Weights of a small GPT-style language model, trained from scratch on English Wikipedia.
Architecture: LayerNorm before each block, learned positions, no biases in attention or MLP, tied embeddings.
Training: a variant of Adam for these matrices, 175M tokens.
Each number is 128 + 32 x the weight over its row's rms, rounded and kept within 0 to 255. Layers, rows and columns count from 0. Numbers have three digits each. The size before them is the row's rms in percent of the matrix's.

# v: layer 5 attention value, 160x160, rms 0.137, rows 81-95, columns 0-159
# o: layer 5 attention output (transposed), 160x160, rms 0.138, rows 81-95, columns 0-159
# q: layer 5 attention query, 160x160, rms 0.132, rows 96-100, columns 0-159
# k: layer 5 attention key, 160x160, rms 0.11, rows 96-100, columns 0-159
v81 063:168203113108207207104137179133132145135073127084151145106132071066181148142169136138093151127062128137146104101140145193080129152084146139091152100046119134134140098157108097112148109167206121137132133127162136133102137099065150140175089144094140097143117075103148064104135135110160086058104098171105105126131137131131134148118175147125155121113086124108100147132107103122178095122158115059092160130145090103128212133180100104133123129140144169109132123111102155120096126144175199
o81 051:095142118158076128167120120132107170104119160158159156100133162179039099124129121070148136135139161129103172156115132093080150094134155115133106159136141172137148185144159181125054132139120134099116201170089133136084084146144142110135157142128097135152068156157115135113136141156083120193145139098159127142076119147076105135135131090091120216069162118144119142131153153049110147186118131111169118090157168126159081069086183135089164104115107085131130101115090100057193106117102089
v82 072:079109113140151167118148164137139140064092128065138125142083149082116153149133149148155116084130143141189119171144142192097140146104066142141127151092112124121135099157145129105131130151164164141123124147134060155145185092103129116110148144099152093105047147055081155108119144141091128147125072115154124157107140142138130130092133138131094156095095141103141138137164117103248103122132100059136180110134122117091192108181128112133205157145115069099099189125086168122079106071206137
o82 061:205147138170103172122118093178089153169125161128118084104140118149119091070185079075136136099177130152099163141133140073093087124154202148095128111147142153134121133078124155142064164126133129144156140104147176143096098135119131136115126164144128145171077137164119076142129168190105076177135135131114117060114090111050146142142133142075137167082132116122137120136131130154085148199130159140101133083078165085172062145109079163115085095117125132145059088170149120078154190122122116
v83 066:126114137074101078127136139131146118105142121176129179142111136141178129114236083132151174161133098130105137144127119103166118153170181155129127125140136128125127073111105155155105124130090181139135087101077170122141187058144101150071171160034125135182144104184180105143152124161088139092116210118105136123139160136110107158234144146126113147126101140126135118094134100115160092123106163102156171102123113144158057134126126147120077166087088115117132110176047165133146141129076099
o83 055:099092111158187153130134090037149148138139104126112092122132119174162080135102109158118115097089142086112065121145126155082067126137089120142187157115134137105084137125165141113147098155165114118180104166140136093148152140135119070138126072174080108082161131103147160133138089109138179134135126142103164154148111094162128145081130147166086056115117122121100129120146129203105199077166151178122084214119140149109145157160118134145132124135195164151164093093157138209080072075149154
v84 067:142150126115053116182128103149125126138113089131140124114050090144066131128079106089148116157138105151066138184117154146109138128134208171130119151226129116132175122142130108135102103145113120112134086121085135151170087139192147172106122131126113100127202101189172100156064110125109151132120193156119161128185118127119100113171148170132130118136127158157082106128100140107186150129114161130162114091155091132132081145085110108143047066099156153189139059185157086161167130139132123
o84 058:110092099092180127093131147116173096069170121131089156180155180104149115140126089133151128131087140082143116039193081178111113105125072090188132165097140152119132192125151145156161104093097097073093149158164103124106157154133139128142170065153126115141155121133135171119101109079143129078129137110136091160134160092185101136132095095151103096186172063105122120099098126160097140068099162131142123200191119103100152119104107153125180139157178167098200156092138154138081137142117115
v85 066:109149108131086175165138118127125093124112127069072108117093093126195124147138173149096126122115149135089097124168131092091142141169176106129123157143131124114208112236130138104076095143063093119131111147135114145120185164172195107137155107159164086122088102090155111095122135152142049039129058159183158149159158123102118123168138147118160151117110152074119098176126144110121131177080088112138140115146127104172074149122146092191117111110118173163134122111167162080164137160091107
o85 063:087175141093137134103132161145125136072143153131071171132159175092149174106138105134144144104077107138125207117131153139093152098144128143141121120133166161141138216119124131088160066125159147087118151098056142046103093132099104105170133100127078078146156146156125076166118100097100163162141113083099174086082116127121068086079148060176137124200143095149165195129126112138121112147193129138167154173111145158114175122112124194120170117146118092097138073137115161119095105153132150
v86 070:197188120128127185123122195148103109202117113119130114118105116156120116086082118136102132126072101129160120120109172084141125118075111150122139109113109125171112149211132066173140153118130108128161155142138084154158133158082118133095169099164131088189090160062113125067135140151101195108141130165145071165145110125155124079136193121134212089119136116112082109156119155144157154130151129145133085149127115164080143120059131169094098135105143128138182124195132067142152116061074092
o86 063:134151092166073101114122141139145056074152141175174159144203165064149119139123138122188117173104136153107088152161116163153138101098126150157109153140093096124134078107125128098132169098067108126112157126130137192093102140127152155121117103129125118102113150115167118157159099105147067091126141091125212139113182118124095098127142162148124152191221134122142144087110114100126075084111087146134069111175144118106147079155168098090159118105102089100110220117121127134114155228108116
v87 058:090123140151133154115120127122156132126065138156206062150193128164158149138168148128090091054105096112122138109124119121168131135128133078092119133116131142131099066191056173151140135158122157133152109127151105114088088160102191086100077158082086083143133129102133077096170142076108174100154085144061111125109127138132243119162117134128152164144108114112112097133100147144088149111118128142080204133172137147095098115153121143119109152106152177153077129153142094165078184189124128
o87 040:092129123183058081151107119136112138114162167172092132134188146078129042183103197105113151150113154110129141144050127178167120158154100166106142118151138139113144113049169129131087086140183088179099158108136128110171122128202127153143164149160097151085125140116081152121129069130101128144154124095166152141153125097162068106131131117133107136147131158161136146094148094063140165137157117168139105136105088102157071146119151131098131059115135128100172114138117141126180034092180101
v88 066:178077124113156158102120156186111129144140123146166110143122140158089134092076140111124135165090122110206154112112149050184111132100121154107087105062099123132139131150149105125147204056188116135160160141091185155120056078069098159108107103146185105119103121141186094114132115157113219171124206148160111155122146126175106189105159102118188086087128122147190174214144098127123135141160132150146144103108123129140149117139114150124121122108141106116118099134141109154144076143124156
o88 050:119143096149140121120149064151103112131098129166122170086138134160119135122171106180139109154156114198124106181139115163122145120085118068120150158131212133082114117147075138146123124161090147099072154141144117203086182112129169220108138175118138114121139127077139137110141132111168046103152085147176130165139138136121133081160109128105135155195165144101135132128042165111143082062093087113132073163177127121121125101078149114087165134072141101126111194104120093102134175132171124
v89 068:175154122094152197138150148150113108086190133129080154143108131143119173133075103120148126151114129190104104122141134175116118136093143169135153094060121102121123115052134106141144106094167100119130141082134164151145113128155101145127088199127206176182170101091119172175134125104129130173120104130109077173149118141134140117080119154142138157146133137133124090084119090166147151117218140098148092177102083121119156111168116119122123129186126145130195023124125119073071072092189150
o89 053:145079104167130099142111123090162148131106149130144155101107105103043099101130132103057128176139122109155066131125091081119143135107169121074099189135147201171148156169121139125099186095093164071170148187111119177154125117070131091113117066044069168149121123187116156123125145100140109122121174077122120130129146152172119165159169151067110168085120140128173131143119131098122104155061129101115105093147169154176136116110158117138140113143116105104128155114158079141215140130088175
v90 079:136136114161138045144124098120155135167147139173091072106149152118156095118106139127098137115124161124123150068083139093152139156165146106102100169092155133119149134139136152106131082176083108106097131167138133146083072171124098178138153115121084149152130114148110145171087163109153118046153174125122121121109152103108121142087175116154107113144149116128172117137060207110060062169076108217021081124087169087156135143188141124153131154163089152075117111106144135101157140092119117
o90 079:137139130042155138171134138108127129183106095091106156140095110132122212142117145116115135140104143123109143206139132184125200136118135126152122123126108117157100133165123096071186103158181114086115177086038130103156135101133129088087095155138157108128128117146082110112143058078124147156063079081097132139058115154163131144110114125141141193085116145125169167162164107114164126085134122068166197131136145228100123130127128103122127139156129092141127138158117101157129081149065162
v91 081:145146115142127078174128102111125161104152132213104162086132101114097096128102115171127128142183154083116113106129116097185135155128218104121119111085121135093129059092101139125147106154132205134136146132120110139135130125094124160120087076187115117138088119074073126144125131185106187096152101185122150136076123088137089097098175100148082095138121115112132117126079168138093106173130139233169053143102145128143149142070170117124150177134124089084099171142191158077110129112122095
o91 069:110092070149188170150113105078127088203165102115154114138147098141133149152154148149112137163143085163070159146117152126175146142099079128108156147114102145166090112144145109122132125097093042074092184127105129141115119126117136130118137180099157121109131102115099140105167084140114073146124147069182152098106140180179173139111115139105171246181136186104121127150125109118144095080102140096118104110105189171116105087175102129093045061139156130159105141137142095176148145161141125
v92 073:137114128131195156107126162147089110106172126229075116171069129113076106091135122122128110149117138149172121150147152107138142126088157147169136121101095122130128200074118141106140166142110081129111175137129156122126146036074102179074151095127052196124113185120091140082087111215145128167115140151132125159115116124159093114099112102094143115127151149074140162144128115115150157154171124120109059124087201108128174146181149146142139098134123152076110133122161147126157065085119179
o92 067:171145121129151118135170109075111145160071118153127130080116123125134184078128122089117107106163102139148127201142129112162180123109184124111092125141170105097132118198121097190165190125126185155109149116143114202117120145112099141124051209088176171130065090094095083157175176169156075124097108081122097078118124133102182137120168195095177177108137119142073127135117158137148109114081127132138120082143128146104111142080119140123099144115106101144090155102088105088079161175115124
v93 071:128130127092139163158135076116139120134132141074059101162191147150120128181151124161148120166097112105083091115159111146165128107114130137131118094127142134131094154099073141167139102119123119119130132107157171092107085144179141091160104213144173109140161086183139133158145126115141136117093066168075119139120085153077182139146064150133140152138189118138108114088153095146103169093156141036124130169190075147141056101158138157129076108138135142190100080111159140161081144219119083
o93 060:107135138155099056100119168114167150052154140149163186120101108075155112151087118157087156116142113095141110088070077084135085136151100128092153096154201161122175176103123137085130088107119143102140086131154107065170156136105155144142123053133040135113174130103131177138102088062129154119147170075121128155163122130207086140128131117123132104117092130141146123126132166117146164129134104172097135148106096124151121161114162125171184121137152114126178115134124139145220045098171135
v94 070:086175128149128175143142048102128156097142131068088089166108131123147152186126135141151079158114141143115086117119151176108127109130141101170134119180154135100132129077110152112132130144145152137075146113161166087144118161127181111224066123140124035101121117127047176155088127082155146098103034151083141148123093143125153106071145152116121154137156172088111130082131092114144163111139168093126121103163101119129146143110149117140123071145149136113048141097172171128059183130128165
o94 053:151079133118108127090111196178136185095151122164153145123173131063101107093140149116117142097140118133122181080132090084141106140162103144070136073099120177142205168092112124146098109104077155119130131142138088083086127128127089139161155167140133207168112116082124128097162145168078113145165187099144053088161108132113118166166109134102138115087105103171127106137132153125118173189062108131098180108111143150148097080104122153127138104111111125130169106188106118055221128155116092
v95 076:147122142172161145143123107133105161122196143238152127100141126109097130128123116139135153194125123136123106091104149160131133134110195139132134131145141122102172155059110107115173133144145113126135171099130164150144179109084122136039066086119089176126102114067096067149083111125173179157124116152100184169154078107156160119079123123139155120158113163079098135077146131138150096130141182225153101052133115130122183132092136103121095093141134100133134079174162094107078097128118172
o95 074:113086089128151138138106153072144119153065145188153175125149127123102110120129181095117113178112134133170086134149093121137129148097124111139113158104086186136148080143134093215110171128118111081071173185123099195104084169154109147172111186134126172130091140101100182111178126208125097107119149098159099130143163141128128129184149161059118177144164115153060105146096144102132108109044159111130118105136155141125099069108139103112098111131141166123144178082119081077164127146077097
q96 115:133116083122085149108121145167086108063152173123143177168059154141122173097070113101147151141053094118168200090168094167111084104169149128122117122135084215082100131136137096132073153107174155057164134127088136186213139125142102131156125151186145079118103134115146111120167089144125118160083120128158125125133117176168117095150110128083121131123135116089138051142112132181136131059142156162128145164132122079120131144071112078087161137147071136094129145115111160126129121088127154
k96 141:125133000144106148128000131140135104094130076112140136137136153139160127105125088109164126124097161130120137136127137141119128129120124113116139142125142111147131113129115145126124141129131136164114136044155141111169120150150128168112138121124136103153119133133130124146112165140146130143144145120114096157135114132069137144116135158147154195075119111135122146077160128115149139114132124099104111130163127096133120179118167129153147123125123131129145120114101176124066132132149144
q97 104:148158137134110226152142122158082125134136153196095133095135073078144100125108110113095060164138095143173127134191122194090114138071184149126108071096091118165075136098095066144140165111121072125191192171112091134116079109117138130182165108116138125134109114149120127144151100070169088138151132130113168086034134147155117164130159065125102178138117157128142132157110151105109121146124122147116133142084147152143117082134157083148102180178142106162201113125164154118133130134106080
k97 132:169145086152092146140114132162114136061121173124149160142105136140118176126102114111184156121108163073159142112123122121149114073165106162078110150125107244087119104141109124124116138112135114004153139130121163205115109122118106128129140115114131112197117160137133123119141001121124165170129127137178114106115055204130102134114109136129164146114135142099109066157137125175098120096133126123132103179161156067080143148096124090082171139129081095114104141155127163114097134122142149
q98 091:088141129170120093242136094099138185143132114160132102089100103106073163116119148112129116155160152184100178069054119133116148123137128105173192219134110156129118122128123131063088137145101127113091107132095111145116106141110149064104116084162095087121130084097122129166072180157138113080185184107129134095067146128140109084106110130128174143100139107128079117116099174130195101186089142153141168203129178100131110145145151100128160163090095135128142099093146123117152121105098149
k98 091:155115091182120110137121143108130113112126123107123089130100103149136111144152076189120153066134136101135135180125070117145109184068100170071117152121106120082116099128133192117168115148147093149113097150114183147146114105096123164133138101097156154123141236153146130138146130148117148151185087157147122160084086133093108138128105104105128135164136149152165137143194129093040184121104092151136076076141172078137214135144084106117093176117144090116170178173106143052117104168186131
q99 101:197125151114086169071151188147095119119096134111157156157137163198166171089128114088113170195198113106113099150183080137128112143122072162114091047061075131101105144097129102170135148166119137133152135141146070153107115137110129116125205164070152168175141131136131151131197128136125086123132135162134117098152098107130085159067089070145130134145111150136072065163101106148108139124154095101112107110097147125097105102164085108103116143116145075094176107156155160162136113168176117
k99 130:152131072152077146110123134160133134079131163138130139137106119116138157156119097111160156123072173081126165117147106116113127080150130147109141177147115255085127106142151155137099142119162128000168115131113170220135125133124098127143142108137141114197101139135148105145142017129134127125124144154156111120117066169139120123124096143135149185128152168108116068142141141184144100068184116127114123157148138066094155141108142076066166137128083100106115115132110175130129108118133152
q100 113:183135129070072148149124098093126130122103154176124149098165099089121170073046130108138109107171163112195073148158154188175128110116105190144137143112137121149105116127091119115161154126101099118144173140114111126126101117107100186152175108109114130139097189154110091180127134091147109156148123114165152090063145091126111172073113102152104146112132178160085080127189173124057104125083119115113106147087154099116117155100144124155009176149109127140159090183143146120150115177091146
k100 095:184137119169092165106124179197099115044143139093163166142104135133119162119148118118152187156110127096114156124120128097107112094175135140090119126114114185056137101134157155124148165141139086044138115124097104183104159122091124129124117130108133127223115061139160138128159015109139145124121140148148145108155036192123138118119086141127148184124125134063113149123109131170186111126169136151128108151131128104100173171082147076093185146107062139116105130139107144159094111124134147